{
  "num_hidden_layers": 10,
  "hidden_size": 384,
  "num_attention_heads": 6,
  "num_key_value_heads": 6,
  "head_dim": 64,
  "intermediate_size": 1152,
  "vocab_size": 8192,
  "hidden_act": "gelu",
  "norm": "layernorm",
  "norm_place": "pre",
  "norm_eps": 1e-06,
  "positions": "rope",
  "rope_theta": 10000.0,
  "rope_fraction": 0.25,
  "qk_norm": false,
  "attn_scale": 0.125,
  "bias": "all",
  "tie_word_embeddings": false,
  "parallel_block": true,
  "init": "normal",
  "init_std_qkv": 0.0209,
  "init_std_o": 0.0209,
  "init_std_up": 0.0209,
  "init_std_down": 0.0,
  "optimizer": "adamw",
  "learning_rate": 0.000776,
  "beta1": 0.9,
  "beta2": 0.99,
  "weight_decay": 0.19,
  "lr_head": 0.00549,
  "max_grad_norm": 2.0,
  "warmup_steps": 532,
  "schedule": "wsd",
  "decay_fraction": 1.0,
  "decay_shape": "linear",
  "final_lr_fraction": 0.0,
  "batch_tokens": 32768,
  "max_seq_len": 1024,
  "doc_mask": false,
  "train_tokens": 282200000,
  "max_steps": 8613,
  "dataset": "wikipedia_en"
}
Each number is 128 + 32 x the weight over its row's rms, rounded and kept within 0 to 255. Layers, rows and columns count from 0. Numbers have three digits each. The size before them is the row's rms in percent of the matrix's.

# layer 6 attention query, 384x384, rms 0.0309, rows 236-308, columns 0-191
093:088157097128111143092083150118169178135155080102172054099094123116090081115077160110108129082142080105106124153153172155143153092129126093163169122181102089103157128133112156158111141153100076122155116087137141124075098140100145158182146123143156162080139120095139058136132113151105123130102078197155097172101097124077122064200140189133105104147123101130147172112113163160160140144195111129110118181099174100158133138154100144142161173156154122153137118151129113100202105139139125139143132145179082174136132062088136142127160121154116071132097149096149101138078145129121161141
090:140068168088156099124127116117133058141149092103082068140109117166126124075156145174167129109126156122176108187139129094126167122076158117177128148126141128099067091111097122124119127110087131149131148156140112149104149125121162116118070080113104157078122129127170129089099095186137218171135148155119159104220154165079133106111201121107157124137127168122121167115054115113143167149175113099174147130091134176103115136118155121087104125121153075140138128163114166108117167119052174142076094131123071152083105146193132136134176096183162066120130145145134057124098065114110125121
091:173099165172129088163159114154125167119094180176151093138122162141121157103138158140072094077173130125144145134146123135108101148145128178139130115115146126093142084121138143166138125132063169062175141109139186135162089167144124132093142107150129154095125142105161110159091149216176146118130102133085078130084135148109071087114162123160119165092102144091086147139122076140107162142164076156142143116111111169107118112151167131119094140157179172115128076100109127115087132172164121116165133072118034124173038093182161177115133123119193069127124165131175110122072085165144101071
092:133141101113112135126131201128139185139132151132105106073142115117136095111118172087104146161127119115083112155153225156137109116150077103124195171059099144083168166131148146149126104125180119122102137139131117059107183175124104100119200128145093181110164166165161126137105168128145082140160127164178113203088122175083119116145170190096146132149091171112064156070160130080117161118140090100129052129095124149177114161110123058128155156157129110132116198050133146176139131132125070142110159159186102063124115150127071114135104154131126148115155117167127103090082162130098180157
089:065164105114184090130147193175097124172154136135127135141172093180113171156115137055110090124103164105140169123146086157109160122073082101104105115138062123111159129198127136109142120117151181133140126160090112154078129133078112120113114167088133106178109178127108160134121125126072138206145155118177081132156137159066154105098115181164152125161166114111141147168117145145139152135162143073193159118088129142085116129139181107121204118156131135138080097104179160078119173141129181107153126181145139116104132142140223070141166140088113093114101125081147193110080100110166164119
085:132150106130133139057126134122102119171095145151131110100177108112176117135048172144131163113126181105076156122098135077109100056131155208165132094138094081122097135100143179134090081110125119114118098137043142131123172199105163172176096145097140111181133143143182113130104086169124117136107121171059119129133105136095103124113137082097112118095115111121115162100159135130131062130079135177130153119143197105142156125146135108166109110210172107130124148176064130164141145030124116114114133171174106118117125157108106161116114140188155176134079155137109116068185133050162120149
088:138156153126145206118128117047107152124129193131143143195116207070104062169172113090157140171139149115117072115130184130139129100135058121152104105164104146152111108122084183187075159150124136109144177117112129133131155181147094159162085137134122092097127050177158164123082132088139125096076126148095089123085098133151131172139148157171119135148142131134143132143202145150118121100156123110107143149131143148126110103077167095161099172107183145125098071136165151077125100144124135137111102112057109112101140078188097114097082102130129137166079121113185061113150120137056090079
095:124198147128092084150199103149140105138073097134115130133114138111142097083161128106160145122149118102139111186135083125112130138095125093091190161103062151152072122141111128092147126119173135054102086129147138161158128143132164112126089116149138128118166144091193172151159119077104105184147072088101119112105092161105142182140166130117114107147160172150126114128180097099100141089175238157109149140140150114099097104158092146180104147108076152138111159157124056109079104090148198072177157143106127171151139161137103094149175102176048106164163145099095122121106114075119155098
091:106153184128171162155140141140159064156127111068171061107195143133127145144174115123092116144059116094143135148116077169139202143105125131101144133080119086062086136171107134135113123158147160136114052169162137074206115146145079147112163096094143158111133127134095133189101147083111131156120111150129145150100059146127116120134123155157117147073095159130101109148198119197165132152201064062157108120133117119133130121167166138158099100174111133136104135061137159178112142144118093193120101152118178143144181138137095141146077176097148136133126167112086100148117104149091148109
088:172070155174149117105127145125108109125167128100132107125166139094182104076137145159121111139078122120169117105163102084147110134144088140096101128101154127159169127111186110132163165092178101184112157131192133130138129192132081132080158133169090139107150089152112073126144088152164143134133140082114126135103122094141101154169118154104190110114095087137060174146146128154072086178087102123157148116091135127162114139160136134145079155120164074093136108163097116188086089217107210145110123132147150155112155074130093109214152154056113131161091139161111166167183187065148122132
093:160131128202090118096178135145109117118066117116182158079131124139117130098109143171104113090188160096126157093163072187155153119103171148080108101156178116135156106121060029107161121092083117127090049131129149148171123127124113070134187130181106124141087078148111070114152104143145148143158099153123070197157141086128118128118139141137167148164117093164125199120160125100117155160078187094076156137094210155188119138115125066104130120096108088131090173143106128109030118106127192145152116147133157103096091090088086128098139142090156159101160110076115119171100160109142118092
086:194105184119149129124124075146118091110083104110113108111138137122070093095101107100128128070075155144094145105159111130154156108171133141140072164192158075146158089119095110117113072162100105112186141196071123153171057105062144137141132161138160103151068087157113136199127124134144183110113122113073153155112116123112089131128090077157120106129144137080159170069076171062181119132171043135160156070147138107096154152174094146068137126159193131160062139152139112149129121107178135088095039140191101178108121101126151149118131098146167131129168087130131132131118123133158148118
090:142154090114165155155112116107147051145108138139108124110125083059080114124210095118140044145115153108079111122145105143087164195070169116122147186118073119063089134111124082079177125128125120061121147121135114128144109172170088115140138144065144094113103130112094170158165163141146141193126170101124143117071122158143135123118129134109143130148124179172170157170156122152115133126168171117145133113112121162079118108095102114103183094135102113179144115186113081144107145148134152108122116131072182148146149164154148090164097068141082176159117138098050118105113109105132154110
097:152055118076120115100107114096156123132086101048098135131094148198167104130119127105121143161142168088096147135166124150074163165074142110107099155075162176128146131144133115074136055109117120111143162215165123105144104131109078128182126074108129139140129112174157169150153165121187174138133109164145096123119138141110140145141091108126132137112103135131103134129063118126152193200179103132111166132129098105086120054148094150104163107123119101097092084122069140160031126121138072101104161124139148169143142179132158138148147169142178122117127150168117120116143116133116150089
093:092169137146140150153126135167141197172120135098116152111118123080137115116109109183109106099172136121155098114147142075122106104125124134092092156178086116137150102141141101151093118164126118079163112118090136132145150157127158187109067109078113130192139117079087136208105165105150151104117176095129090123151175124168061105149173101080156070176127115119153118105118116125150069147015111131083102081142101139144114102183081193173154159114086136127138121092150186144173086132192116137129137138131070059113115193159125068096088110177105179117139120084166147129136178205126127125
092:102172086126104129137127201159179144180133101141091144210105089135118132098152093084151155122111127131155135114107106127114119164173058141183133133159059128143142160111074060190127104063122115170112121104193126134093115126144133116121089120130136157126123158165143183085118081143117147095123122081086107166118116160122110143158117217147122130143145144121143090103152126096132117090189106076144186071139115126154095151143112179154145120115087092078061134169182139077151161108099125161132170101115159076165167129174168094101116137085071112123139125063141094148172099082157105164
091:154163104116142134203089134071044137121078141134083125092122141079121084136072088155153154140123105096134161158121190178160139109108127147126132102091093104153125122140151111169049146149069151151079163152116122133143167119073121136169194127138161153151117084154069147199131198081103099109148077078177162153110109136156048071070134130146130183175106127141115127117115166123120142148057146166128128146164097060142142101147155127108100135147063168080147157103141109111149106133188083115144042128164129157091177081153144103133066138103116167142121144148107174043128093146153132137
091:159123121091135136149124162062083138114125145117100090184135118131115097095154169196104155209105162043139130173146140235154132178124176124143099106105133157188149168093070159120169080176132191141109110116208107150152117094103128123083143154155120080125090191118128152099159102137137058087106146115101170139117100128153053093127122107132123113113085081127045142113123161158097195129134115115095163135144138139068147095089187142086136127138150124152113094070111069167123141106108088133153144161123089075127103105101133140145084050061120067163113132072118072144155122132187102124
088:203091143140120138115147152145111111129169125051108105082137121129140163122162134167153111119166155194094105148160167160160112153102162126072090151095159134135159083112095160070117195138122120124107064146104096139139169079162167137154199060070108103077097095136106185152108170153102052133111121095109166107108099113146112129114093154148161152112115147118142089090146126113139107138140121141218196122115140108095142145070079203073147112159114098132131082113173142100141107085132130155079152179113152102113187114153101129123149194157133088138194153069145139138093137185153148165
083:203152154131104098170155145129118112126130041120111155112136078152097105212074114085059084143103114140115170132166088127156156080179099056126129070134135149168084123180107112209136121137134104159144122124126127104099100178163094149117120114100119088161130141163115086130132113150096142112162124143126075149098095111130149125156117148174163113147121136152156071093126169174112148124128120111104137143155124121153183134125143134146117155133120127157099114117139170139109104134119122158048141162086107177101115134143079122084084151178211143121123125079137121170094106132139176135
102:079138140121101209178107100127134197116103152134145119170041095126151151072083150108107183147146089093150118130107162116138138119205055139106119127133068182143067150129201130136134102154180126143115181108134172125088126146099169125117089142136038168173145168179127121147144060166119151161086137141075108114153077159178152144050133099093133070123143147163118119155120115130134063118090120153108106103072072077099105165133121157158165081147122158160088108127112150151090152122094142090111097150124107140083144113112138163147137229101129113122085139176124112201198131168146077149
093:064088154077147124139120141167118119163139117103121124147153147043130138108168097179129119149177066101176135127144123135182098061152101152160099141119135175139137113147185150159134163179149172130111177187147123099090159141160135132080144095146107110144138093092183117139098120117134092088090207117102108141131102096125121073128114113132124100170108139138098140143152149142108081083122144133131129140137076091148093121141142123117103180161162186158120065099173035105221080155152072069110167172133155103087131163223062122155136108089141179094157104115113165100157208089124188129
109:121089149125155129140132141142180110204120129094121093180141148128098152205129074088103147169084070137125103100163138137165102145183113153092103168132192093118078121129157135170115083113064155090108160126107177070149146160183105129129145165132129068114178151152199125139057078125179135093069086063113086140092109132143109130152178129167131084131063172134133068136146134136095117131180130124160144086148065143150120142118112137105107121134108126129142178150112097083100126140153140118159169107123138084121132081104065111180111156152163171139151103143127128143185105115164079096
105:122163165130110127098165154143104125106157070153161109103129135191103119087142017127141154173096165133076151119232114133123116135143134134144093102146123127196160092134085118132106169112134116160149079105125134152199116091131128087093127111158195068131112133150129201137109118125141074115160109143160085131108124160105119099093138143142151177208112083114120139113108190161144183152153131086154123132093110115136124097161088080133152147103130174143188064134167137071158128135148129189139156113157125099131153145172120096124077032127138128126101092093156170126091092111125095087
094:119078109132128116118070109110174142129150138154080186138143155127183150069120126090111104121146090105128141146097121084121120143126189125126103129143085218108099112141133146114145182108161127202187128093148132156060106113149091167160145082131104187148108140141137143144137149087122110071094146131126165092086138110089151105150134146152164171161142133135146185156167092102140095125139130074161146141115172131147076151143130153121075098118161139154110166107126132131105120162181120135135138168108110130135059106120118121157137117147064157069130106112168079187133162127154060103
119:168083077155102155115107110138149096165158134120098169155107211099151165128117108190124183089134087150154124136057146106094063128080146136069168122120127177122090099119142138110137167106133176173145138134173105121075100081183107118155111135094058164151100145126144107157170127120093164149102135173123120121127115108133122145124144060140149114142129131135109123187119144116116059043116135182143138136119113135103106127098170159140096077105127113163064158115076110207097103132152124075091075119128075181099123064103136134146100172115096171099128209087069126090159103097148099110
090:123137080175129140149148115129106141124128104093175123145083129081101106154170150144140153144203141140092110144124089146108089091123134076165139104150124133121093093146077122194158164111122118142136148196145087163073129074134071141145140098081140104153086076078087030120177159106126133181121082122135111096125165167133117149194081067105156153119111126111112093141112172111101066065099143146128148126193098124176124132109165066109098138120124151162102112088087129160126151124095095102145138093149105106131185153115118169149142105113164114072120153104012142117127136149093091169
133:117184134133142136123158143178126160130127094131196060119128067127083087117111103125096091134139143097100108119166121120122152106132108120134158116126123099137145123136146139196155105143114108084060105170104134135182167118126097130162120168098179067138131123084135111065100138180173109132151062097150090179138126203164081207160119135065113117016099121114128082109140154162158157134131129163099139117151057132161135119131062096108140113137148127086151086129131134144125171114091107161165168082121110120121190173095132152112168117131166115168108089126155125106154134169097186107
135:116144129119107135116106113086153151123085138127074174166123170116169178130136155142128181155074115157173147109092134129151103135156163138117077126116104146146154162069144117048074156106161151163174152073149134136105124158103097132124119099154078165150140188171105145192175100115101117127125147142072150144114114073119132047102105117177118121192164140137148167121139083139100120151099116079061070144081181120116186146159206172156161148145060120144111207153114134122101094172109155108123054157108170147118086082153131092120074117146116130095190135136130131132111159067146075106
083:173145093110155140126135119114172092158121099100168112105133097129133129124132125119169123151130102133063110113137151131098144137177122079165142126119123147103087119153132106163116147154113120108115155161104185153126154087122094158105103152171129095159095120117146134135108191070104080162085082081142091103124155192130138169158123119069106145120067138110158148129142135129117018084098151159168115108146119145179160135122160109117123138070158122151129129050074152126122169184088120137149151085125080116052188143073114189092096136083106157078158149118144129121218153134064083141
158:112118161120120123136108145069140162140083148117060151163090186154153144156127170143141152124116128134207174087081140116155074142143105156123119103122114142162164164079109109063089109094149157165148137084161106140140106139126120124126105103126100191152141170195149173155149064138120138112106179130080138168115134066145115089122109116122100097183223151097129153156099081101104132157095133108086102120091166114113105117145175122151120142162131098130102164165115158129109069159133173126131046155125141173159117092166168078174122137120096110129139137156136125133092137118180109093
102:136138024174114146142123075117111155111207152152168104149140147132134125136170137111160145146118087138126110118151137121127120139179156149145122107138113134102082152128167143133157132122120115135133137106174144164147138149113103115118102136195152171152126129170157111157095162115156133179091112148117187120104149134152161101145129101202142121152059122129092146142141143122116071150110140160170121152071128203174087139112194127096126135076114134119135179100080122099073113125055149137158123108097105094080105106126105179117147190177056141097102126091143178160136152032116091149
100:149121141150090170146120084141197133133158165158182153061079156129143146160107149167112115134124134116135142148143052087132142190187161101116184046141114091130084085132189130073170123113095114144132132107102176145172138088125137145132116099163121065126125066000157100111055153141134094119131118123190059142162118097101143163166067108103116120104129165124130146148161092123168099121119140124116085124131117160159153203164113155151163096144081154143183174114117103153155098132126120163107101124055080141141166154141128152062133072163142120112109094121134118102152130130115105102
103:178165251141095140117165188116075146082042092142126199118054073161125091143102137148105125176165161163194194118124104161115156121168113192063086132086136077185109200097107141117128092185115142087174097123132161151167147125140136092165101100133167137066157133094092140129164089180132107109162170137121108066096104110159155146126147120157142166132140146115121162147101092134133171173135144100103165102138101095121144140134129156125146158105131136079163128135141139151107129136168017077077093082081118147194136111130112123094086181118169180144122147147069152179179117071173129124
094:093129073149154139095135138093123130146110191151130125125134155153115108164121131150159063169105108070112081125165168050169123198177101155174131073105100099161107157125140147149107150079065098180124133143105141172139120169166092135158080126191114112184126104063156204124118072101134125187102057131104189147148162152092161129164108147127121135151111095114140149130155087139096102156174144111111128165141146164182143132179166110101119103147133130140149115194102138125117094152192109086118107127168151137095112109102139149192175076171128099173102132082158116112211148131135114174
109:181121155180119144099088123138182109118139139151134125106110124117162142116095063089077154147111152123122113151143167103080064087135138117153201104116208169201149092156112116149100139098097121158138138140142074112132097117153135058095053143153163108138112180128101122110054115121097069089098114132110075130104115111162127136085111143126190085133094171122144097092110121099126189080072112129121148109084140098154142085138112137175103137089108059093102078097097125142126128109137147163132165111133103077147149102180123110067147109105136112154136149058088080119135171151156140064
104:131144094140104125160127099111167052128122112162149186092043123108100083120183173107172131109059124137112186087163213088119146123105099117136124137131145068170133093100139110104164153100150097086099108144117169152172107167134133176069125129140192137148099141160160124146109160148136112137134088109170072099135109094121140115083147177095124095192105097087122068119146175125125144130124197122178098106091142167109135112139105038104136091151184116132104136125091149162137042116126156178128111079132100100098188172136088117106149064116110147126129148094151167076171160166043153166
108:147121115171074139161156131156190108147125101135176084127095151163141170144125139188134149145127129109122087128121110100108142160103063090150138093157182168088133117094133100065164111115145108138154145125065185126116163141103142156182142141122105095073163102088112106142079078132161171118095102088149034205119162101101090204079073086119130139119113205067140149185093176094110100060175159150089070122079052145099108152119149179089139192118138168115138118155160100178156119119105128105135147146163134160135167113148153114134193132127203066131135109105165109136194082102089119179
098:114120157098027125095137130150149106069129148131135115100150083101132119160146118153163139099111100118143176134132093142133072101099153137106165077068131122142128183142150140074158132122092125136076144160109172140124114149145175087101152054133209102107109114153202111144117113119131082155167109176133095099155117089127110129182136155177108151102186032146098088102120124117165103135114110085130170148101155140149146152160107085139110166145127170095129090196105082118080115132176037139076139126096122178177093122146176149079160146187165145161133119179078128083130099093093130129
100:184124168139098129156159072147151143131104161079105156100108138177127084109127127117168122160169138150072168150143134098092082124075158100113126070165114128182121157112166127107119134103141105153141118170195193100153143126144117125100109109155176121119222145099129114067132138087107140125153111090155124097133147061122105149165064179159174158179169115141112146142132072134092116119130228101168120107069163197086117173182125116145084084158143163124186096144147161183143080148103117123138109094095133084129159162167122087102108169187134093099118171101148137159146084057137178186
104:077153124147102189168121124101078104103101057156150126192104134071068086081101126138193189110141132095110129100125127192114121187098118123152110084083067100107167150157161089142172079141068146114132125191137109141134129118170131115153087151157116117153137162166121093129155183170136105172168093169167106087094136132160163180147111132166132173092134120121142161105113081117118065085121156147087116094191175104142178134086191164141219094105107095090126178151174096119137135107104126107129115127105137092116148067116169117084123098134151131147139142100102107167137202131175119100
098:105110223130087126147129165094161151164126124105123086109139101139114122188149121123120089125172156118141149166086063177150105167115082147135098091085170121166109101129134080147100158153149157177164048138098133078180124134172169149158105092149161066111175121102085174084077090140130148124143056088161138138136117078126140142149123153090188132077111109141206112146095168174069181127130154057111134145193113091099148163127109148140085149156148104133160049155214128155170137142193068139105189137137160106165152118117110115151127137162189120177115108108088076121112087132171161100
101:132072179100135053203150153183052205119127133138129138133223164131175159109093125086068117170168188107096165142100121120124077113127117177169142151176041093077164170155105108129165122175134119118104098126095136137128129128066132081143147099090129130146144169143093121155153113188132187115126169093089147097160098131119103178165090125150112107138154097131105138083148080170105184138140067111132109137089129076123058129136094193111076137103127106116132130102124135144079155122129090126164135093085163162146137125147100174180155089180161161128101111156173133139085078121194147155
096:168152146157086162167109231142173166111131156098120157164145149150127141210125130145113171082141166176166129109072076092100165133144102157104131072139119131077097140123134073165103115142065174138085112114130153156158099026141191124136081132131154133078171159158115181101150114123115066098183080136111186110117115127182117158089127123116154183116152096151099139179130154139090161141092112170113107159169177171124097148114070216113146172093130107152094122140163098158092149118122159083144113086080121140118084132145088081129135137180149123146118126165117112113103133107142123107
105:139164165167098197193171118118151083176088117109122119145116079148099027080135155139136122180115157122108145165198055143132146105113099114067102107179145083102172134084066185140177126142171162116171115177151105137169145099101129146155127141151121165107165115152121153115139163194101045132114144108231143121154108114106148179115123125169125137164153113133101161122115085096141195165120093133099150094115113162129108184107129128129191123130115061084150205117113127123139114160099113155106104152134107101161137125190105122135079090153192100136128121107060171172105113129119134123
105:159113137116109157089125139111045145128140146178122093185126095155106137182133127101117104137205142132107110092104058135152074190167143142150099109098104114091130164189121116150113125152100172176095139194130076166076209133181163100139154125158138122127121085124141116101136122137137144135095143093098182141179102132111158169159110192145141118129136195094159117165143110142134147090104090123091135197153150075171094081083149135128118135132075093138103131181141134104101142170182107070096137162094193102168184118049093135125086156143096204115141085175079083123140096128202132091
100:172158129140133127163140098119117189132036123133138110095108091079122075145133129097084115102171180142137106131130126126151090100122110131117140107135148096128158129107136132111112179121190163097115096087158100101100106171112089158128096120080114106098187098124130145139092156147097127093069125121156087149098100099099127155135110128131124154209090191109124155120110144115100166127161168120152113123063083104132027087131101136163054120141133082120161154050113145173096118128117125144159114121117121050181152160159126146135074139104136182111197130073077117175166162138142094129
104:170145126053136162047112121126154167112160104151160108064086070084162136081128134113099106125082126119068130134173141149151135097118090127074134186097083174126165214150104184140147102115146106090114167122118090169098126149141113088157124136156173110123120104115138093113122103157116107147081198147158140118138122147134152120105116163169094083087118137145154136102085107116111126101067084108151181177208141087134118038146136093185085174112049140110157109119084167106125183191138077194101191153157142070136047143097175125127113124153142152139115110123145130153126136203081124107
101:163090127125132089082097118139081180104166144117132068128116115064114172132185108171079119083155125105135145121115026148075123123144162162165144089133088150170127156194164115172120156093093098130104123149073090143097120128101147101157083072168140093141105128128079169088132105118104163088203113133137139117164147083219169174103153151086143173115177096134192214159107143095158098117114199091066106160177209097132114111115117162121087206073145148134123032188163124130117106155137117113106111111082177130105128098134138103108105096173158174141101097115132133086112148112143198142
099:091168139128062083141146118120133167104150146112146126143102122168125127095124160116170130129140108192159129121171106089132097154145114160184139056170145170123148099108166084131115125086096151152136136119096157137134116076154182124156118154183149077091140158177120128113130101133064145128192118118118108109160096119095091094071189089163118158131139089154109158169131100153184155130106144104103168115214139149165255140170094155087129233079153088180120132220134129127138122175166133097092144135130124182095109188164126123104096133207109114107126142152141160121087119119144113152
098:050178044113095109199133119134123129134101075126150142109124161146084197201175179121097165144076119092124145110103133086144135124082147170172161159110089107100088151170102121108082090123122137164128157092180115133139146162115128167112129125119114104202164112094139103155120128095151166190129134135114104092137150144067154130116122127122107117196099162096082154116184096163172110177155133104132049179102095110138128128159126181164120109102086153115078153109100140151084130077145178173180054144155088123127115162113089141159134076067089146102135094107108064053117135087085104128
090:107109181113140105116134188115160093097210090093113141150090170096135099116144084126146153163168134118111176160119065205082110111141147085095080087094151068115139127064174110075149127131150151106122096186094129135119156065134095170156161145107157145110124135139109166150160110166084098110202115162153095124119139104164095143112119131168138163101129095089114116116080138113081167163162123155118087103065136118089188166089081109101173119151111140116150138123155096148159103145162105140111090146063113187167195132171120095089149148121132098097117210137079170178076092122128157165
095:146147094085103109159133106112089107102121129146170161107107118103132127155083173131194132130067066171161140039168144092141129109111110153120085207143074124138100115122144124104167113109131133081157135138157129154201141126133114149105128170048189168118148150181121116112096175155157131148099131099113153136105133124207138155074074148072139168150118131165118102097145118153115169073145102185157148115122141103066116162098120082135122155145051131096071129170116162150120129143094073132098142115092108145112089202086136164116122087151146116152167163117077175132185139130136173145
102:186122110127119140124151121113122161129105176099140167076161129138162116085130160127086086098103197172132115169122123133149118175117109121158139130167150146170147082072151143110080110136111129100150144080109119132170053156120113077099134181128118140078147121110132102099120127110088100157112131175155155117103023132094135090100156129119153107102161179180146154077097095124091126134094109106123130109167139153103113097130116114117060077135158066113166104107174189134141169153158146112111179139182186099204125108127127076158098150124111085156110105149127062155149106197131148077
090:163110150135149093095138107128132148122077141162105152062090111143164124058079090158135084152159047116123080090144179106132097115126148150118123137075121125148131167127152094062158186110076114166176139149127187137170121109122143123133144122198170117104099133126150120137137114118173181149106152113065098104120153147177112116091110039123116153149114106140113106144121186147114123124071130137114115080101140074115081131123147152097158139108079126122174091139078128182128136126147071106120080139128167089099116106151142124140064130095128152148103101173133113174155108136139132153
096:097146105135167109138136103124176106187128176191095119111122196129153181092206106100156137129087087112098161136177171108135166109135131082136095195182126137115137109177132148130139141128140084077095140192156134136121111214110118136131162128125095156201079122143161120148114147117135138097076140142154114156154166123069134133111117151193128129197150149162138112087173135186118100108116098107186088142077107162142157110216155111118143121128168126123126177131103169117136048128108098168133139124146085131122058162119107134149106091131103089143099141077133125083175115103113062146
105:149123157150166131067112119130138126164149127179125145105101083140141121111161118094099095160114133139133128154116141089145176088171154116098076124138154157140091133090100080094170105135178099107091114132102073120122140137125141093139116104073126158141114124097131153132149152160099109098116169098108115111091106130164105138100099094118150133077096094143185161129103167170151182120079099136061134153100125146109111112175118126088099240145083090117152103091150231103156147146109155137098152114078102151154091182129091106135108111108177108137164132112111183152049143136086118110
097:143126106057114097140136145139128109156125121161105136193148096167097144165128101108126123151171189156128109156124139186177131115105119106124109115086171142102126138169135166179110091139124160155135074199132126125123164138118106174145186093138165177160120083094121117102105155163121113138092118121089197140124088096046123132087097183122097121125096166144106146117085105126115167114138030116114160132129143086197114076152148073135148064113122157157156160072110159149083161090167108078126100182162166126160110140124082140173125148109095141128137163105071095151080060158135074112
108:141134084119095122053080143147127176089176078101132116081107110161135108172124072118114064110160056195135131061140152113121139133167169177150076186130125142194089099065091115132146102133093134108114205056103104100073096115113107128131156132172142127120135128144141127127105083145114173141161156164150135155056121142179147098107130157125126142151132127165120160106142159130125134175124134100087149159141126156142109091132117119148137149068056145120124086138154117085144148149155092171135141143114169160113110138164112081118135143149129150158101106148103183116115154147157154090
098:178119087139122106122179083095118164150127118171089134166104127148077123102099153142145181127098192160104105131130125164137155193079038086156111131136092106106152149142177097174151116076143120109157140139100148150130115124110170177123151143033077167200095112149144076181085156110114130156133164114178117117135160105106109165088074157100137137098103098109139151178164102165103168133131141099147086165165129136118118133055158166202158072142133150145074170184122110141035129099125198107172142069101125100122122164097096162168120142079143129121103153107145140102128157143111150123
101:139133097152040125170119107108169085102139164094168156164109093205126146130164127186198097124079125153125105165098125138117135127089161126156161093109121081127078167112153104077173203105131135027062140112141162109157171107136089111120164206105089123118146141122109158129129173112123171137135057135083110147099161114120086140071161135125192184177152161140078147122146152105152047138126130168140130078133162151127101127139175073137158110138118130106122182106158088147128117156060145107157060145125095179081157151159111116075143108107139084091204197126092191123142111119138116211
107:099087165130145176117171169122135104148091099133112137082105170079086090124169115114145165096133148098086152098158106125123169141098085118140065099160081085100133059150139167103133106116129103095151074143101161129137071130168143180169106159105142144147118106164088076159156138123152155123137082132150053126105182141136122087156132138098112145136151125088113095140158108113064107095201134107204072093092144160153087118162169107113122092114144148140179124120081153100146109130143169156155147166193105101138155124095128114171157120088166099133132151074144168157165115177083098145
096:135040152114126116069108154091127089125181108128167132071134157117167109181163111095061122085181177124139166125115061168126085125114112191149092115101144150103147109116181140158096106085098145108141031173136135111111161083202115152170127117094161204147074120127094163147173148202082121074168140143125109101102103113178126163116114111128182111108158060121117075094101153159130166102143077181100089130149140155131102109136097147086079165126166118129134052100169130126098119128172108084085152077106138188174137128119194110091112128137160145173133214091117107130110101182120157092
103:123113149113161141125171120100130119141107068187199131142128165093127061192181145102112084171173048140135169177100133162142130146138120086105142130095145154160119085151118127154154217190132180194099125154107129170144203109123139102102076107113165118105099114100154120098150185119082174139173107109096113169126178119118113131115146129127131112091028153047110118155152109101132177139144146134161182159126123109092155104055205112092161058099113161071071131124138150119151131102114098110136137082137065142163142150053104189087151118128142143139114123114111127119169150178093125088
105:159157151166180102122149111132125139116154173155136109098180141104114141109098140103136039115143112163144091122158185143108125123117138114088128140150098125118115116110053128155160147143108100141137155141158103151120112182111111073091105069131110093124091087089176062134135104135077184187082163127096129140124101141094122097127112158194104098137161079162154139134054092148155227150122115116149186143067127110098182077145104113129098118130163112121064139146103138136106130128108091180179155153124167099122109150142133132107048136095152110161121120117189083131170186156119203149
099:162143101126131116182140128123110139092157116101128153095118140103099167170105165097102160056091154146116143105065137098082146085113125127130111076190122149119139105125135091161126125131177138135092112060120147079143155135140118134084124102119167167108122183121069102149098163156137162119165100102091091138130137119147083155117089117133103100176174101108100105148081136122126100081206091168148110121075157154149141138170052067117070181125125105145186153136148194186136101089113157106215112093096105135149150108170170185121144111143113116124116176118112130150090139117119175160
106:106137115196157092126126135137170136120105109170126177107127165089115124027156112120107067136114139122117142130160127137107111098088123106148086084139142080118135099089144118110181145105207133079154091131138149114172135116109113108146138151095104139189148114132104125134155160155129157102156140131162067172172141163146084136120090149110101047153174124135111102065131144150172178141197080089088113103086165177083153039120101089084116118132138123103143164114089124121155122116005129153128110149160133107195037195181136125144132144133184129131147124131118115031123084136078088111
104:046164101126131089135113154131208050161156088111122119173099131130150104151143091166094135069101205146113090111084173142130104152136114138091170098116139131162074052135114145084144140091133159140146097025086131066079143140143123148057153127158109094169122152144137169163097087138177127094149126166113132108128142129123126116128123075131166140142098135097160130126135139140088198135151173137119128123093152158127109091202092095162124120126184144098130108120141139149194126108116172148154154105152111150079178164188122111110086112109103122095122133098116194124134116081079119059
103:149148111074114111092119101090092154088119078182109132108130109113132157126130111099166130110183066185145120125110184123113144084178092119087115177115133172111129153092081079185087119166126077098099183163120088123098147111105113126165124080080117161094108114117168127075174165176088128104142176130091152152121115149133155109068110180150175086132152080167127126088130126140132166106083100134118183192132146097136135132111117148106140126129116047153087122085160109147118162118162169125127141122139132121142195117123161133110143132107071065112136126082148112127145132160165106122
105:134152121133067133130165100110110081144126137089138171150132138221129161153115183150165197111083174103137124154095197073111168081076097183079153140162145099134136146132128105094143124148137125138124138109190131084138106151112093112139135162118121154082134134078056154124098119046119067125106100086079184071147142130130128105072160117110135160142123166181052139060140159093086153108124089177159136135140171116131136125173161136142115109147062093176065181122114096214106136097127167147174049082093100219136148160091100135159164120106139057138112162128076079110138173085133114127
092:136139055122137118113186137106125162239094145131123137127125146126078132095148132133139140113100133123096076127164172105112166087149141073144189064108088059167160129163117153119152116072142123122129130168110095152147142182149106170149119170090061170154133114109143140157096136108132122135065115142188081159151157158095128134178143111110116074137130180107113150136151128108106118113154126097166064153120119127163160128162195140142145086135146142177130164084122119119108137118088162139163086121192096088094156144123064139115114217146139103133160123100136109134176153112097109110
097:136110112116186154166144112106145086139091066091142131185093176108117169090163125130156187087154135113117125067172136121101142202140076162119076172105110124063123113167161142089134106163104173095162090129123167135160089183140112138161054149107086115147128138091045076119136110115124100109108093121140106119133142148116121119177129129145152118158116102093117138149170129136049051095164148088160146069120119120086167097150187160079131141147108140146160139102145089124150113141117171063106126106165094157167107077080167157198160126094140108115075135144131134176181090137142089095
096:147124190143121146155126151127084142118155198110138152163133133116121106156146157087121160071114178079120201167110094126136136212152133141196143061187107120096103103164127124116123103182136135162143132162073193145141170096102173105126116128160100154101188086088123084141163111123125093099111063117093123083101104086119105096087111181089162120105139132115101128139096116072096135096057073124161093148121155120122097114134106069118184128183178128147123083092179197140122153062130146102107117144089150150096152164114117124156086033127166133088066140160112106141135121175142072153